{
  "positions": "rope",
  "rope_base": 10000.0,
  "rope_fraction": 0.75,
  "attn_scale": 0.125,
  "optimizer": "adamw",
  "weight_decay": 0.16,
  "decay_shape": "linear",
  "steps": 3675
}
Each number is 50 + 12 x the weight over its row's rms, rounded and kept within 0 to 99. Layers, rows and columns count from 0. The size before them is the row's rms in percent of the matrix's.

# layer 2 attention query, 256x256, rms 0.0823, rows 59-63,123-127,187-191,250-255, columns 0-63
089:51 63 22 46 51 46 62 34 57 33 41 41 41 44 53 48 70 51 60 26 41 52 51 48 46 59 50 62 58 53 47 35 36 53 41 48 49 63 46 48 37 52 49 32 43 61 59 26 35 39 37 82 37 52 62 61 64 49 63 68 41 54 60 45
091:41 55 59 36 51 56 57 50 62 59 35 27 49 72 36 60 41 60 48 51 49 56 42 54 33 43 46 80 41 27 54 61 32 53 45 46 55 50 58 41 54 44 60 51 64 49 24 43 57 75 53 39 53 50 56 19 65 39 57 41 57 29 53 64
089:56 48 52 48 62 46 50 53 62 50 53 47 45 36 38 63 56 46 50 32 37 49 53 53 55 69 61 38 53 34 57 30 48 55 42 45 51 52 61 47 45 65 37 52 40 63 37 41 49 60 32 30 20 64 44 60 41 64 44 54 59 55 34 67
100:66 93 21 51 65 48 30 55 53 56 51 32 45 46 48 51 43 52 46 49 31 58 59 37 72 58 24 49 48 65 40 46 37 54 63 77 46 39 51 47 50 60 27 47 51 50 56 49 54 61 29 47 64 53 64 39 64 38 53 54 28 66 52 50
102:65 61 54 45 37 45 37 54 64 56 47 40 48 55 34 33 54 67 60 50 34 57 46 56 60 63 13 45 55 65 55 41 61 36 58 49 47 46 33 46 54 22 42 78 63 57 48 69 47 57 41 38 66 46 60 39 51 51 62 38 46 56 54 46
100:51 59 38 15 37 67 46 54 49 41 61 44 64 53 48 47 33 39 59 45 39 52 55 66 47 66 34 43 65 54 41 38 60 46 54 55 41 56 49 53 58 51 56 49 70 48 59 30 52 41 49 28 76 36 52 52 51 78 59 42 50 41 61 63
111:40 63 37 61 46 67 59 43 50 58 37 59 55 44 75 54 48 31 43 73 39 44 63 44 49 41 58 52 47 30 68 46 30 50 45 55 37 67 59 51 67 41 37 40 60 43 51 37 80 43 40 74 30 54 57 33 57 46 61 69 48 49 56 49
106:33 43 65 40 56 51 49 42 34 43 51 46 45 38 48 49 38 35 39 28 61 37 50 47 40 61 52 42 76 43 67 48 55 42 53 61 54 50 46 34 48 62 56 71 54 70 48 52 57 51 60 34 45 33 41 72 41 56 50 57 48 55 24 85
090:61 40 49 23 58 63 35 54 60 41 78 40 61 44 53 41 48 54 74 76 37 77 60 57 61 63 43 38 39 26 38 44 70 36 61 68 37 48 60 41 40 48 45 36 31 55 40 53 50 63 42 43 45 50 61 57 34 43 54 33 70 32 40 67
107:61 68 55 70 51 51 48 44 49 56 46 40 46 43 36 39 55 60 36 62 66 37 54 79 71 56 54 36 36 42 70 55 26 63 63 60 42 37 73 50 69 53 53 68 36 34 70 43 60 72 47 46 26 57 54 57 53 50 42 49 28 43 48 50
096:37 59 28 36 39 48 48 49 59 57 44 47 64 14 21 60 62 42 34 44 45 58 55 37 57 62 53 60 40 51 59 57 63 65 55 48 73 47 55 53 36 52 51 44 28 33 65 29 71 42 49 58 39 53 45 52 58 60 41 68 44 68 50 62
101:52 40 46 48 51 49 34 63 52 33 59 61 42 71 67 49 55 54 52 70 54 52 59 40 62 52 50 53 30 41 25 62 50 31 30 47 52 46 38 59 52 46 43 45 58 66 52 53 39 48 55 36 46 59 47 48 49 27 63 53 59 56 25 76
092:52 41 52 46 38 27 65 45 42 43 39 57 57 63 33 53 65 52 70 25 43 58 56 64 63 59 40 62 38 72 46 45 62 48 92 45 50 44 26 60 40 46 51 60 62 72 78 34 50 35 48 78 27 56 48 22 58 61 56 47 61 84 44 49
105:40 50 45 52 52 55 50 75 51 24 44 55 61 49 60 49 37 49 45 72 45 55 57 39 48 77 52 40 44 40 45 22 46 53 31 44 47 42 78 50 55 58 41 51 49 45 49 42 60 47 54 57 25 33 42 28 52 44 55 73 58 59 64 77
089:48 39 42 50 63 43 55 71 57 49 48 72 48 62 62 39 39 65 55 46 57 58 55 49 61 69 30 63 51 46 52 36 48 44 66 49 41 39 51 24 85 36 37 60 47 47 41 43 35 58 41 47 57 60 38 53 68 44 41 21 49 68 51 48
102:53 47 67 40 40 59 44 49 65 56 62 51 68 47 43 52 65 40 76 40 26 39 67 62 51 52 87 28 39 41 34 42 29 40 42 53 47 44 42 54 26 54 58 51 53 52 46 38 49 36 43 80 57 44 60 31 52 69 56 51 41 50 50 42
091:69 42 42 42 47 62 30 38 47 74 59 40 52 57 56 44 32 47 50 30 39 39 56 50 65 68 86 44 47 41 55 39 37 35 42 65 41 35 34 39 57 58 41 61 46 52 62 26 39 38 42 45 53 35 39 40 59 67 70 71 67 31 50 55
103:41 55 43 56 65 56 46 48 33 51 50 41 32 62 44 50 53 43 48 48 45 56 54 65 56 32 32 51 60 32 45 41 60 56 65 36 63 37 52 25 46 52 61 46 43 33 51 49 40 45 54 53 42 50 56 53 52 21 58 40 46 50 38 64
097:51 39 74 52 59 54 65 69 39 34 63 39 53 56 50 46 65 52 47 35 55 50 47 42 40 58 62 39 77 55 47 29 55 36 62 48 72 20 36 43 72 56 51 52 49 69 44 60 51 54 50 42 49 44 51 58 51 53 50 20 64 45 44 70
107:58 46 24 47 54 85 27 53 61 52 43 35 34 31 49 63 31 53 83 53 44 51 55 55 68 70 56 62 58 72 41 41 62 54 29 57 64 68 55 46 49 47 29 31 59 54 45 40 68 51 33 47 33 62 47 42 41 42 49 45 39 55 54 55
108:38 44 66 40 68 50 44 47 55 68 52 29 63 64 46 47 44 54 46 39 60 59 40 51 62 50 17 30 46 32 56 45 45 48 53 53 13 40 49 54 46 46 44 72 61 40 65 54 42 58 69 60 35 71 44 51 64 42 41 38 47 35 53 42
# layer 2 attention key, 64x256, rms 0.0781, rows 58-63, columns 0-63
110:60 52 51 84 43 64 39 54 43 57 45 41 75 62 42 50 48 54 50 72 44 44 49 69 46 66 20 61 51 58 49 44 43 49 50 52 53 56 71 54 65 26 31 58 39 69 66 61 63 68 44 40 60 64 52 47 58 68 74 63 48 38 50 60
092:70 54 47 48 18 35 60 55 61 42 29 69 35 56 61 48 34 60 55 49 48 51 58 44 56 61 55 54 61 52 60 34 19 45 43 34 27 55 42 58 37 43 46 45 42 64 77 37 46 66 55 52 37 63 53 44 67 58 56 61 62 49 48 59
102:29 47 65 34 56 44 77 57 62 37 52 38 59 48 52 43 62 54 26 35 60 62 52 58 47 51 65 59 51 61 62 46 61 51 38 68 53 54 63 29 44 57 80 53 42 32 16 56 47 42 54 46 61 23 62 53 59 40 51 57 51 43 72 26
092:46 39 50 37 36 52 32 60 38 46 52 54 62 44 55 46 45 72 66 53 54 67 73 53 58 26 57 68 55 63 47 49 62 34 52 40 55 63 59 88 39 36 42 45 56 45 46 81 56 52 45 40 58 57 60 42 48 58 49 55 38 35 65 54
104:65 62 42 55 32 30 54 51 60 64 56 54 68 47 47 47 56 60 48 49 28 56 15 53 49 58 62 46 55 47 53 46 58 53 73 33 56 46 59 71 42 63 54 50 56 38 53 25 42 70 56 56 37 48 61 43 51 59 46 47 63 38 29 50
104:55 57 35 22 51 43 23 61 78 38 49 43 34 64 39 55 43 39 42 66 45 77 40 53 50 46 44 55 31 51 42 46 51 43 45 64 99 61 60 47 52 56 58 59 48 47 28 61 36 57 37 31 52 42 58 54 55 65 24 39 45 54 62 50
# layer 2 attention value, 64x256, rms 0.0559, rows 0-16, columns 0-63
097:73 48 44 31 49 32 32 48 40 55 37 47 51 55 40 45 60 50 52 53 45 83 68 54 53 64 58 50 41 48 59 44 35 39 40 55 58 45 62 39 51 64 55 63 47 53 53 52 68 66 43 60 39 56 67 54 49 54 55 34 40 60 44 46
096:67 61 38 38 77 52 66 47 50 45 53 43 66 58 22 43 34 63 48 53 57 51 48 55 63 54 43 77 40 43 51 50 67 35 49 34 59 38 41 49 43 35 38 56 56 57 42 46 23 51 53 66 45 34 53 41 52 54 33 52 52 56 47 64
101:56 47 28 55 66 53 40 51 53 57 65 62 46 55 52 52 37 45 64 76 49 42 48 59 51 48 43 61 28 51 41 52 71 51 40 36 29 45 41 46 49 43 56 56 32 69 54 44 46 56 58 36 39 70 74 69 36 53 57 60 51 55 38 63
092:39 32 53 39 53 55 34 64 54 40 51 76 61 43 59 55 64 32 47 78 44 32 55 42 59 48 66 30 34 44 26 59 44 49 39 38 50 57 53 59 44 37 36 50 53 39 50 37 57 36 72 49 49 28 81 46 54 58 54 46 52 57 53 54
096:44 66 50 39 41 35 49 60 36 29 69 54 51 41 48 52 40 62 64 34 41 31 67 31 56 46 57 55 48 27 53 60 41 43 59 53 30 32 56 51 62 54 55 61 50 47 49 26 61 48 45 71 54 57 56 70 42 31 49 30 52 25 35 74
089:54 48 69 53 32 56 37 48 61 68 59 49 33 61 47 53 54 44 68 62 47 78 58 43 35 55 43 54 57 41 62 49 38 40 51 23 47 54 56 72 68 53 46 40 54 37 48 50 41 55 40 74 40 47 42 28 54 40 72 38 68 46 37 36
098:52 37 42 56 47 35 37 71 48 53 44 61 62 54 36 48 44 62 37 49 57 71 34 52 29 38 50 51 55 59 45 43 40 51 44 55 64 45 44 52 59 49 66 55 45 38 62 49 75 32 48 55 68 54 42 45 47 54 33 53 55 47 56 47
107:59 54 33 42 52 43 52 60 45 48 67 54 54 43 43 46 50 47 46 53 39 41 52 46 47 33 55 38 43 69 52 52 42 67 50 65 55 39 66 53 53 47 51 36 32 44 58 44 69 54 55 43 35 49 57 59 35 34 55 55 53 44 59 54
106:61 32 41 24 25 95 59 56 37 35 40 44 45 36 38 44 42 50 44 55 55 54 46 41 25 50 49 53 52 44 39 45 49 39 57 46 51 53 60 48 52 39 51 53 56 47 53 37 56 61 40 62 75 42 41 39 44 43 52 58 49 51 43 47
094:55 36 53 48 55 36 42 47 46 57 78 48 62 62 15 51 41 51 47 53 48 38 22 36 20 24 47 56 51 10 52 57 46 33 34 39 48 50 44 49 49 45 51 42 60 52 37 65 32 56 75 57 41 69 51 42 56 51 41 51 45 35 50 54
099:55 60 49 44 51 55 30 59 55 54 50 76 65 27 52 49 52 53 56 50 47 71 67 34 63 74 78 49 51 47 53 68 57 62 46 60 60 27 45 43 56 52 33 63 37 71 55 33 42 54 60 43 46 57 61 52 51 51 53 45 23 56 66 50
102:45 61 58 54 41 44 55 51 46 32 63 50 58 27 41 44 41 71 55 67 64 59 60 54 49 41 50 56 53 59 51 42 48 70 34 68 37 47 53 57 38 56 46 40 47 44 44 43 49 59 59 51 66 37 53 37 59 40 51 65 60 12 51 48
102:57 51 44 51 60 52 38 51 56 39 74 39 49 63 46 41 55 41 59 56 46 36 68 45 59 71 49 65 44 46 47 38 64 38 64 34 86 54 65 65 35 49 47 43 31 67 62 51 31 55 30 53 41 45 56 60 35 63 64 44 36 41 31 62
091:43 33 47 36 33 41 49 55 66 51 70 60 46 49 47 55 42 50 56 24 62 62 54 33 43 52 54 41 43 59 37 51 68 61 49 30 30 57 40 44 41 60 53 58 65 57 43 55 74 57 62 56 44 48 64 57 66 56 62 47 64 45 29 45
099:34 39 25 33 60 50 58 55 49 38 51 52 34 50 48 56 28 52 52 49 54 47 72 56 66 36 54 63 41 75 36 61 52 49 38 48 36 60 51 62 84 46 36 29 40 44 41 34 45 52 68 69 41 63 70 36 79 44 53 32 36 26 65 55
103:44 57 58 27 49 40 49 43 79 42 49 51 51 72 63 48 40 46 60 41 45 38 48 63 49 38 68 34 51 67 40 65 56 52 45 46 46 57 54 47 31 48 45 33 51 43 67 59 48 56 70 44 51 25 63 41 56 58 36 37 43 55 43 53
103:41 60 45 47 74 54 11 34 46 37 53 51 62 43 49 48 68 44 66 47 57 54 72 42 56 64 67 36 47 43 32 53 50 62 28 49 48 68 30 51 37 49 47 55 42 33 29 68 40 44 46 49 49 58 43 45 68 68 46 66 46 58 48 48
# layer 2 attention output (transposed), 256x256, rms 0.0669, rows 0-16,64-79,128-143,192-207, columns 0-63
098:53 48 41 44 34 45 48 48 57 37 64 45 40 52 36 44 48 54 46 21 49 40 48 44 61 47 45 30 43 54 41 37 42 76 45 50 47 45 34 35 82 54 48 76 50 47 39 47 55 59 42 36 69 38 60 69 66 47 58 60 38 67 56 48
099:66 61 61 47 34 52 41 45 30 71 60 63 30 43 57 29 56 35 41 63 60 30 40 35 64 49 40 54 36 56 59 56 31 65 38 61 58 63 32 59 48 35 55 64 55 31 55 39 44 72 42 48 52 36 50 47 45 76 55 79 26 37 62 50
102:47 42 49 46 59 40 44 41 65 29 28 42 74 60 44 50 65 48 39 47 40 21 51 38 37 39 61 43 46 42 29 34 48 55 58 55 47 64 44 42 28 69 39 45 41 38 44 62 72 43 33 76 68 63 60 61 43 47 47 60 49 66 39 58
101:51 61 57 46 43 43 62 44 57 68 48 41 37 61 67 33 52 58 50 46 54 73 52 72 66 66 46 41 53 60 65 57 52 44 57 55 45 60 64 43 63 57 39 51 40 36 66 65 37 53 44 53 68 43 62 61 56 57 47 54 58 51 36 44
107:58 52 53 41 43 44 62 15 48 55 58 41 41 58 48 22 38 49 31 52 46 63 39 33 48 62 46 48 46 71 66 36 58 63 36 81 58 53 36 54 44 52 20 57 51 51 68 48 32 67 54 35 73 34 58 45 39 37 63 73 44 50 53 54
101:66 51 50 36 44 58 47 57 50 47 58 53 73 46 62 14 57 53 64 52 45 56 37 49 58 51 51 55 49 64 42 43 52 46 65 65 54 24 44 22 54 47 23 38 43 26 52 30 53 66 46 23 70 43 69 51 54 24 65 42 34 59 36 46
095:41 50 64 69 71 74 68 49 55 33 31 34 64 58 44 45 47 49 62 41 70 41 46 90 45 56 53 57 46 35 40 54 69 52 46 53 47 59 34 57 50 52 53 46 46 58 55 55 31 58 45 47 31 50 58 59 33 69 44 44 39 57 52 52
093:28 39 36 37 51 46 47 38 79 44 52 32 32 52 43 50 48 60 27 64 87 37 41 65 32 62 68 55 56 52 35 50 45 56 37 65 55 59 63 46 45 50 51 44 69 55 50 54 43 48 52 45 48 58 60 50 49 68 29 33 65 60 59 35
101:49 81 32 28 64 29 49 55 45 51 56 57 43 46 61 33 57 42 61 34 54 70 30 60 57 44 51 57 43 70 71 48 61 55 63 46 46 27 46 42 26 51 42 55 71 39 62 43 59 60 64 47 49 36 61 43 35 37 49 62 33 31 65 57
100:46 52 53 63 43 46 66 42 64 47 54 50 31 46 35 55 52 47 34 49 69 65 40 62 47 54 76 42 54 52 43 36 30 58 35 46 68 45 78 45 43 44 17 65 57 63 50 32 43 53 61 62 64 41 49 80 60 45 48 28 68 61 63 59
095:69 50 38 46 44 63 64 46 55 34 51 37 57 70 42 30 37 62 41 26 40 70 62 58 59 48 45 35 52 54 57 57 48 48 25 27 62 66 51 53 53 56 46 62 52 53 55 39 39 45 46 45 47 61 54 64 53 31 55 49 60 65 65 66
110:62 24 53 63 69 45 42 31 45 43 49 56 52 47 59 39 37 50 71 55 50 57 47 34 58 38 36 43 49 58 44 39 33 65 34 64 35 53 64 62 56 75 52 72 67 57 62 57 48 48 42 51 56 43 47 39 78 63 52 47 57 78 57 39
099:53 55 63 51 26 66 36 65 60 51 36 47 44 43 59 41 45 49 47 36 70 61 45 65 44 43 65 49 45 60 47 41 41 63 45 44 51 56 30 41 55 41 49 51 49 50 52 57 66 57 56 59 61 62 48 69 43 39 37 43 50 60 51 41
093:74 41 76 66 25 61 52 52 77 47 47 58 33 68 40 58 59 73 55 43 64 47 42 50 34 43 38 48 55 51 70 53 58 49 52 59 49 42 40 49 56 63 36 33 22 49 54 59 54 44 41 42 54 54 43 39 50 63 44 47 54 32 54 64
090:45 56 41 43 30 58 45 51 39 57 39 48 31 65 35 41 64 69 32 48 62 58 46 44 62 41 66 57 54 44 49 50 40 38 54 74 74 63 41 36 63 46 43 44 39 20 62 57 40 49 54 36 71 42 72 64 46 66 59 64 63 37 62 42
100:10 36 38 67 60 76 44 59 46 72 45 52 36 63 52 71 61 40 42 77 49 59 50 21 45 42 52 60 68 45 29 51 44 42 49 63 49 73 53 53 54 48 51 44 32 75 43 74 43 34 58 54 52 68 32 49 52 47 46 47 45 55 53 51
106:66 54 45 64 64 30 52 42 54 39 37 53 53 46 42 73 43 53 68 44 41 73 44 63 52 46 62 46 63 64 55 40 63 39 47 56 38 58 44 58 62 81 58 69 67 55 46 46 51 40 31 62 47 62 36 61 44 44 56 47 60 46 51 41
089:37 31 30 47 78 59 58 75 66 25 59 62 37 47 36 31 38 51 55 58 29 50 68 69 50 53 58 70 47 30 43 64 68 51 38 40 40 64 54 70 46 70 59 51 44 57 33 40 48 20 33 44 32 58 69 66 37 65 46 41 48 57 62 36
089:36 27 59 60 52 39 37 31 51 43 50 37 40 53 54 35 65 40 51 49 49 54 39 33 52 30 50 71 35 35 41 52 64 45 22 53 35 55 43 31 46 52 46 38 40 46 36 56 72 40 30 47 36 62 42 53 48 43 38 65 37 49 44 61
093:41 25 45 58 52 60 61 52 59 54 70 54 45 47 41 60 51 54 35 39 62 49 40 40 59 62 59 56 44 58 66 49 19 51 49 54 63 64 66 53 56 63 40 59 38 39 43 39 51 35 63 49 53 80 50 47 48 59 62 33 49 27 51 43
101:42 60 52 42 49 55 35 86 54 54 57 63 43 59 51 43 45 50 47 39 43 58 37 50 40 56 54 62 51 46 39 52 23 61 38 60 53 48 58 28 51 64 45 48 49 49 52 43 34 56 46 53 70 54 56 43 51 49 35 37 37 45 55 42
099:61 26 46 50 64 40 45 62 67 75 52 57 39 38 48 44 56 50 55 34 43 82 64 50 51 40 23 49 52 47 36 72 39 52 48 74 63 46 38 42 45 83 58 54 42 37 31 58 53 28 52 51 21 44 73 40 42 65 31 41 58 60 54 38
089:90 66 28 44 49 41 45 71 53 54 40 49 67 49 78 49 61 78 75 36 27 67 68 63 66 52 60 52 54 63 54 57 50 63 61 41 37 43 68 65 45 79 43 52 55 61 60 53 61 35 47 34 53 53 51 46 51 45 45 50 44 29 67 46
095:42 61 45 39 36 66 40 54 55 52 49 72 56 58 55 64 55 42 38 47 59 46 44 30 43 62 31 53 46 42 39 61 51 48 42 54 66 51 41 40 60 28 55 41 46 36 26 49 40 41 52 56 30 41 44 56 54 79 90 42 45 57 31 34
107:37 77 49 80 58 72 56 38 58 40 55 51 50 43 34 40 46 47 37 55 54 20 33 48 64 49 42 25 63 46 62 52 59 46 42 61 51 72 37 38 64 35 47 57 61 55 28 50 54 47 38 42 35 46 46 49 60 63 55 57 50 62 48 34
103:57 66 23 39 48 39 58 27 48 49 38 29 68 45 59 35 62 44 54 46 41 56 68 44 51 57 46 55 55 44 64 67 55 57 60 44 39 36 48 45 49 58 30 50 52 53 63 48 60 42 37 53 44 41 74 60 53 35 33 74 48 55 67 53
096:57 44 47 63 42 49 27 62 37 58 39 38 57 35 64 50 55 45 44 41 63 43 15 31 53 46 41 32 46 49 54 37 66 50 57 65 46 47 37 29 61 49 28 66 38 44 74 32 64 71 57 40 60 35 59 79 54 58 67 49 57 65 35 50
096:81 50 25 44 52 64 24 73 65 34 56 65 47 48 57 50 52 45 52 24 42 53 55 60 46 42 43 69 35 48 45 70 49 58 49 67 44 68 65 53 40 82 55 55 56 38 49 52 68 28 54 46 46 56 54 65 47 64 50 26 54 49 52 26
101:31 53 47 31 55 47 59 73 47 45 42 31 42 53 71 36 49 47 67 22 40 64 40 65 49 53 50 44 55 40 41 45 47 16 45 46 82 49 50 67 53 52 63 54 65 67 45 50 39 28 46 55 30 38 46 62 49 65 56 52 45 84 46 33
097:52 44 44 61 41 49 54 62 65 41 49 69 42 36 43 38 58 44 69 68 43 66 56 66 53 39 41 46 48 41 39 65 55 54 33 56 39 26 66 31 50 54 51 57 53 61 21 50 68 45 58 69 50 42 49 48 54 42 54 32 43 57 52 70
089:68 47 40 44 38 57 42 82 33 55 55 55 47 56 45 52 39 47 49 58 26 57 30 65 49 62 61 37 61 60 55 55 31 67 56 47 47 44 56 50 38 72 47 38 51 68 54 38 49 48 38 44 46 63 65 58 30 45 56 36 53 41 60 25
089:58 44 62 54 55 41 37 60 51 60 57 53 54 48 25 50 39 52 35 56 58 49 40 41 51 47 38 38 54 51 50 78 53 29 61 52 58 35 45 21 50 62 58 47 45 47 44 24 38 47 31 54 56 45 61 47 33 47 48 38 63 62 46 50
105:51 42 72 55 47 57 79 50 47 64 78 58 41 49 51 46 62 52 40 56 57 38 36 65 49 54 57 42 51 45 74 24 34 42 62 50 58 53 48 56 53 20 41 59 69 52 32 47 50 65 61 57 70 48 52 40 62 17 45 58 45 56 49 57
108:30 37 69 43 63 62 57 37 55 72 61 45 34 48 65 50 41 44 49 57 66 36 49 43 43 31 55 65 64 34 63 57 57 53 44 62 51 62 58 42 57 43 37 70 45 42 56 56 38 56 42 58 64 22 45 65 68 68 46 59 43 54 44 50
098:58 52 49 39 39 55 44 61 53 44 35 58 41 28 47 22 48 51 32 38 51 36 49 54 63 43 46 38 30 43 62 44 30 54 61 55 34 61 59 65 40 50 40 71 53 41 59 53 63 57 53 64 38 50 66 57 59 39 76 54 48 44 42 59
107:44 50 51 59 52 41 41 57 44 41 39 55 65 55 45 36 55 60 51 42 50 52 40 47 53 37 71 68 36 65 51 24 46 53 50 50 55 35 52 65 55 46 44 49 56 45 64 39 57 48 62 51 54 28 46 76 28 50 55 37 52 38 30 47
087:34 45 55 38 44 46 74 43 53 33 61 58 69 79 54 60 42 52 55 36 77 39 29 46 29 57 43 31 40 57 46 63 69 31 44 31 46 50 51 58 44 43 64 51 60 52 38 38 55 49 59 60 54 36 27 40 57 42 42 54 61 59 54 56
097:38 63 50 50 42 62 65 54 46 60 52 51 44 27 46 52 67 49 38 35 54 37 76 57 55 58 52 18 52 63 50 48 59 46 50 33 51 36 38 53 56 48 48 55 54 58 51 50 65 49 65 61 55 50 55 54 52 45 60 48 58 52 49 38
095:53 45 31 55 67 43 62 46 46 61 36 63 57 34 60 30 39 72 44 54 47 51 50 45 66 47 50 43 47 32 37 57 56 45 47 28 55 60 50 59 33 55 34 69 36 42 57 66 38 54 51 43 35 38 37 27 67 40 29 63 53 63 49 71
099:44 46 59 65 57 46 36 51 54 64 51 36 61 50 53 50 69 47 74 44 44 42 75 34 50 43 56 44 47 63 68 56 49 49 34 22 22 44 52 68 51 58 64 27 56 41 24 60 36 40 29 34 51 59 46 75 31 24 42 62 53 72 48 53
105:45 41 64 50 53 57 42 57 51 36 66 56 58 61 46 43 49 57 69 34 38 33 60 44 28 49 37 62 59 67 53 56 51 61 44 49 51 36 46 53 48 72 81 41 72 65 50 56 51 75 45 52 68 60 43 55 32 69 58 43 48 44 54 42
103:46 64 54 65 73 40 62 44 41 74 42 50 38 48 47 45 51 53 57 39 33 64 52 63 63 35 52 54 43 40 72 52 27 49 41 52 53 57 39 44 59 49 38 35 32 46 52 49 32 26 35 56 44 41 55 50 43 54 40 55 36 57 57 31
103:45 36 68 57 41 66 61 69 51 64 32 42 44 43 66 66 55 55 61 50 27 41 74 47 43 75 56 40 62 59 57 49 49 26 49 52 69 37 70 88 76 65 60 34 32 57 48 28 41 44 45 53 54 64 52 48 43 45 39 66 44 58 54 50
098:63 55 43 60 65 63 66 49 39 67 56 74 47 57 56 42 49 52 40 40 67 41 48 40 34 43 63 54 38 50 74 44 49 48 37 51 54 45 51 61 75 45 53 54 57 44 30 46 49 48 43 49 50 48 37 67 46 39 37 38 37 54 47 46
108:46 67 60 49 29 42 51 40 48 41 68 35 42 46 62 58 31 37 51 34 55 44 68 34 49 53 61 56 73 49 54 42 74 56 43 33 53 32 63 38 69 45 48 42 54 59 37 32 55 63 33 49 58 30 69 59 56 50 69 70 50 53 38 37
098:74 50 34 63 47 57 72 54 63 66 64 52 43 50 49 36 45 48 46 64 45 50 47 63 50 61 62 55 51 42 68 58 46 51 53 49 45 39 61 41 42 51 47 45 54 49 35 38 25 25 55 46 43 69 45 34 50 55 61 49 37 41 54 64
094:51 52 30 58 64 51 40 45 22 62 33 30 42 67 44 72 53 22 24 62 46 60 38 66 56 55 29 47 46 31 46 53 43 53 57 45 37 49 47 56 43 58 51 50 51 42 51 46 49 56 60 43 46 34 39 64 35 32 51 48 57 45 65 43
110:76 20 60 44 65 53 50 76 68 55 48 49 50 42 63 65 59 46 49 46 31 52 44 78 57 58 36 35 68 70 40 51 63 43 63 59 42 27 46 50 32 66 55 32 51 58 67 39 43 30 53 74 46 36 30 67 40 39 41 51 62 57 49 48
103:74 49 55 66 41 49 49 55 46 24 49 48 70 90 41 51 45 70 49 35 50 66 36 52 22 77 48 30 53 30 41 41 66 34 72 47 43 40 51 51 52 52 51 48 45 58 39 34 69 42 56 44 51 62 60 53 33 51 53 48 39 30 56 59
095:42 52 34 30 57 59 65 54 55 48 42 38 56 73 36 42 40 58 48 68 59 42 58 36 68 33 75 48 48 56 65 47 57 46 61 53 52 26 58 59 52 44 37 48 57 46 62 49 61 21 49 35 46 46 45 58 46 80 32 60 39 52 58 52
106:55 48 66 50 50 64 38 28 55 37 25 33 48 46 45 42 39 42 58 65 42 43 29 37 68 11 53 55 42 14 49 50 65 36 38 52 35 32 46 34 61 71 34 46 39 41 58 47 55 51 32 21 39 54 56 65 38 46 43 52 41 41 33 45
096:35 41 30 65 46 71 42 46 47 48 72 52 46 45 57 14 53 74 43 46 49 39 35 49 63 58 59 47 42 75 57 45 40 46 59 78 47 42 46 53 50 55 54 59 49 44 49 41 46 61 74 42 63 86 52 56 44 67 43 49 39 40 44 55
096:51 50 68 61 42 70 49 68 58 61 74 62 53 61 48 23 46 66 51 33 40 62 44 61 48 59 46 52 53 68 45 46 32 80 38 56 43 41 52 52 39 46 50 43 60 71 33 39 45 53 45 51 62 47 49 41 57 35 29 69 42 46 54 47
089:62 41 68 54 55 43 63 30 64 64 41 38 70 44 47 32 50 24 52 63 16 42 50 44 46 67 69 50 77 59 50 52 72 50 48 54 48 52 17 43 50 34 46 46 60 42 36 54 64 46 56 32 35 41 61 32 61 60 47 57 50 39 61 62
092:53 47 54 47 46 13 41 32 66 47 55 43 88 40 65 61 69 27 51 40 39 44 48 52 53 52 89 47 54 55 51 59 55 35 35 54 44 63 44 47 56 23 28 36 41 38 78 39 65 60 40 55 62 23 59 62 79 40 57 45 56 47 62 52
100:61 52 52 35 32 65 60 61 50 38 53 55 47 55 41 43 54 49 50 48 55 14 51 60 46 44 54 42 46 40 59 58 41 48 48 57 36 56 52 53 64 36 55 47 52 63 51 55 57 35 61 53 29 45 71 51 43 71 52 32 53 71 69 56
102:32 53 38 83 45 63 58 53 30 55 62 36 48 58 56 49 43 50 43 46 50 61 50 38 40 57 61 34 52 65 38 36 48 60 53 61 52 42 54 43 32 37 71 53 77 53 24 57 49 38 60 50 63 68 36 53 62 60 40 70 48 52 49 62
104:55 50 17 58 58 11 44 49 55 48 67 49 59 57 45 34 59 39 61 43 47 37 44 45 55 52 46 41 47 54 57 33 55 48 60 57 34 49 47 28 47 36 14 47 46 60 74 59 51 67 51 54 37 62 69 53 57 41 44 57 48 62 54 38
091:69 57 31 68 47 50 60 45 43 47 34 57 70 58 53 53 65 55 45 41 59 43 40 45 32 62 43 50 33 57 44 58 55 35 45 43 50 33 39 04 49 74 52 43 52 58 36 16 63 44 84 60 37 48 51 61 60 54 47 53 40 52 59 36
097:70 53 58 42 28 64 51 64 49 49 65 56 66 72 40 11 46 56 33 43 47 33 41 54 50 44 46 63 47 53 52 65 51 52 53 44 52 66 54 63 42 57 60 46 64 46 47 69 60 44 53 20 38 67 56 45 63 49 42 48 61 52 56 57
103:46 67 39 24 45 39 68 65 68 67 38 44 46 40 62 35 65 37 51 32 46 51 61 62 41 52 51 44 48 71 66 64 54 40 48 65 58 51 55 48 46 40 64 59 53 57 56 62 52 32 44 46 52 30 62 60 64 53 60 47 50 69 53 38
095:44 56 56 62 31 60 56 46 49 57 46 45 52 53 51 28 73 37 60 41 38 57 59 53 37 56 59 28 32 68 56 50 54 60 27 35 50 52 55 36 38 41 48 44 44 48 41 72 55 47 50 60 49 34 34 27 58 44 42 49 47 38 54 34
102:57 38 48 51 32 36 30 58 60 42 56 54 36 32 47 59 57 36 48 71 12 37 44 60 54 54 50 53 48 44 66 62 32 71 64 70 17 45 52 56 31 34 23 46 52 57 48 37 54 56 52 55 56 66 40 62 41 49 52 51 53 56 39 42
100:65 45 53 64 47 62 58 54 48 66 68 48 71 78 46 43 49 65 70 54 42 58 57 42 54 52 40 50 40 59 56 71 57 52 50 51 43 21 53 33 57 48 49 43 65 51 38 65 52 58 59 53 54 68 24 56 57 29 54 55 43 53 55 58
096:49 41 54 77 63 69 50 81 35 60 61 58 51 41 46 54 72 49 50 30 46 56 63 66 46 80 35 50 37 56 50 44 55 73 53 58 63 45 56 53 55 38 54 45 54 44 32 41 41 51 63 45 55 46 38 40 47 34 61 63 55 39 60 39